Part of a small language model's weights: vocabulary 2048.
Each number is 500 + 50 x the weight over its row's rms, rounded and kept within 0 to 999. Layers, rows and columns count from 0. Numbers have three digits each. The size before them is the row's rms in percent of the matrix's.

# layer 5 attention output (transposed), 256x256, rms 0.0564, rows 255, columns 0-127
076:545469525500455497462448561538447555477478572485405526506412429452541461618439484476536552496450569495368523461390503465492529530551478484428551548500473490501396518494438462537490453463538339462500549404398527541542502437443561581486598509478536623455510477422539535477531486402576531527543510497433445479545501510470487521402476560531452423574472449556452462545535589424458543577553
# layer 5 MLP gate, 704x256, rms 0.0671, rows 0-6, columns 0-127
103:491539439565576527450401525531537523456492524563493536578563532494522494510492492592428407438441533513529485487529555480453437410597444547522520527540417456483556486565470404403528529487526452540586468565434472381468510532504438484476462524488509569414614415464461490558481567450536554505450419555467459502504516475551545420465514515506436487507580611437506560534496514487480532453445
104:465477469547593490535377445514496501469541450484434443517582527494598521536453622472468484462465456471466549446460464460516468472503436566502519545488610514450433518474608561594592501498496506445459473687532468442564546567509415440430433477500558493463503410544424564497501490537516504522616530500513436621456492408476537487486710496442479445507563511417473455538546470453502424483481
102:502504541560565594494515509558502515553525412542549518483561496549453445505481490472570556451446486499397577539529478437528571540473491557525507552440587420458441503463525459589486517499469537394475450606479584450521524551525439489504583474535474541510458455536477449532491451541486455465458515594522532488373462561538456531494573550499484534424550499501563511557516462446435487514444
107:535534474543477467502584448536535464439560427441486524396472460454455479529494529511448447429509485510504455494517493542549573549526463493581583442470457536422452479550504517520512537588522566458578461553580496564538518458430498500580499512396479518521493557525434604533560570477506535477423502521466464486553498486501436427439534529530560557522500449491521502488470469412408477459489
101:412451490492537546542490451424543537415436505473514560452470474539489508464430490474560436434470502552477494510525496492611517488450474539455499468463437546523548498490507460494473523541486588585442488553439492489530578605592445527509440442550485426539595532533441524557623495518561551630470414480435470567476587495464412488537527491521573549569518528518449487441515571414511536560452
103:517479483566447477555472432541433488563398534460515418451542490499524448474543446529523486494537571561461424429552468461521551430473478449485480412501531532456509485505470411529509487547424616552447451538488453514635496455589486448437515482472519576569515546547547496559497510520490494440507456582509612524444530528508582532577464501562513517515551497580597550514453482442501592547471
100:496490462490471464537474585504537481452431450475507501522427524412434651460432450498500485519484561485514474532487427533619540465548446543503539566489544450503532520483551504534480620535474495534521525493571461469407518482492478560524504515447497488433417523536493484435507457582502411470475450523642534526512500445504579449469504491559498445430557528489489431429409440511542464584447
# layer 5 MLP up, 704x256, rms 0.0644, rows 0-6, columns 0-127
100:447517505537558482461478508512528506620603492416536495511549452568475515437517479507566453400516447511536517472562507407482495584546485585481514507466510473600516544507421517468561455370523561492506449497478470439535514484402439556463476521569556503463565517576554514565584515483556513531527407520481447503550573495410439511462521560443536555486554451484561434519474612524527488486453
103:491473503579490428507478547434563514551581455480477425532447465547490543530438607501499545538500494550496535495522448499456499492512538500525535521608586563587533450495536408621556549521494475486538484537526504492519461488430487461525416417482542561475535555622496581469469472487472540492432533549479484561466632347556536551579522470496483514510487529530512463475500459585425394455510
103:425548537506538493510554620515464536525508483483541535502472490530487507485495505432567621512484487474510503477526374463516583566498430455465544490462500467428491580570494606533499569527509495511459585424604532474538508468522547445498552531557567436509539500544487522541450421502479527526366564497550530499597469496454505473493530440456477521553468502438481477459548491371544597551450
110:488509492473511481411448508483499527628467539526468451568433560490491490444510568471498461504418550408511500413504445442485421542510561522494392507554585461494573479495554552464484538550432510539523463394498571481555462511462548388535481485452496484428461537495576553492541540416478531610521457425506452530451482552495485545518501475485514521511485506372487481413541400485462515518452
096:524405510431492508522485593481437448488502569492556553456509449532558464480435539439507421474481495510529587563517493512478589452521530419493487509512463523423584496532475464508531488502371508535486494512407494529602442455595437506529486483429594549496584345518423564498472418497478544421472554433448451497468561580439467552510514404539470451400529516510443524407505441521584535521501
104:518457510476435534495539551538458453516428542533613442536566504447535526457505523471540540560525578544492483469486542458505523511375475549390493482474440469492472505623531538523461467438495502530526504531475501500469444427538459460538563426573460470520496476512480481554513542543466525553509454498501529503403472457521538500453471620568597504524574591502566556533476503508532355510497
097:491516481525517448515459443530550559491440579526564600451467529532512506483401456506464495521508466514452448437535446506412477506583369444564440535488570541487489411554531529460423454560519504528506473566421481443480510539527472496437508492437514499421507460503551556473495545418395530607546553548485511420457520595568538459612544516507394514512460577438522510482503459527536509450539
# layer 5 MLP down (transposed), 704x256, rms 0.0619, rows 0-6, columns 0-127
102:496446501462505487538490530151471486512404489557410509551563487491512426430488506477466517474542508466573505566593449510436494543547522525511535532596455566562465499546497550507492514507455517520543466533492566574408558526518529502512549585499516526465554514510479451521442591485544485517561417422478583534503485600525539408470558526556481581461463491457490505470486457448429615527504
098:470496383516533496445601522398548473516534455463484404465562459428501500587529496475544488552583564543536562519503489374505506409491473565470477562491475540463583553485536477494567528497416550506494482505423478661535501522448496491502446558531493521474461532509483503478499469469462445475563503560456466542476541536442511467523541516480439500481418430429404508391430535520527490571531
102:591520530556508525621514489503431515579494505566526454509566580492494505490512505533528662501518480416455444457545522588491537513599441389478475536533437472451520456573551577525439537535469485553488428509504470475510466541523455550503487553615563532464525455551481485561489420420589481483485428593523493527500488543484476456430454512453577519505513460444536538548474443397518457516487
104:493482536416582504399454504454498512424517528361482510508514530447494505480590571451507442429534509526455514525475516584525508481536492542472419537506467509471515551456537541522425432457530474481535531461527495475463469524602430414509565414390475503462438554462488552393479507462433545583511544452552450480441497533515508479604462546536428494490538536459479429522555512433589454583490
092:543502499521498579386558551472480528568543535500499422469538462447441520456550514512468488505554441545509536521575535524481419466504466553563463618546551485457474397513500500460419474546511510391519460579540560472476463504415542514452531436498395468516476516502535477467539485519566536503522492458445485495547464651568512506490495558494470509534513394502463518519528423475500551475496
104:468503558490556456502534449398499519477449474492512511598506509562447479505535457506499502558383507476490480458549459471488548544439499505480516457539506439599490477395507484658494434517559404391494500441545420498489448455577462504493489453482426501515528416499494575530485476476519412628509467489480582428516502526452583431502504419508611545480498553527511457455535470472540476506440
099:471441545578507524398525451443480426471517507489534552522472508510352496542505512477573503477538515469459452471514517494461537476448579589514476524519462509546524528476436472508430465549536572537470556534532635495514520495619428460532454493486529547520529524493461499533493455544467427571609570479461528416534423452576566459446534501516496549528413458526550485562474426537517479544446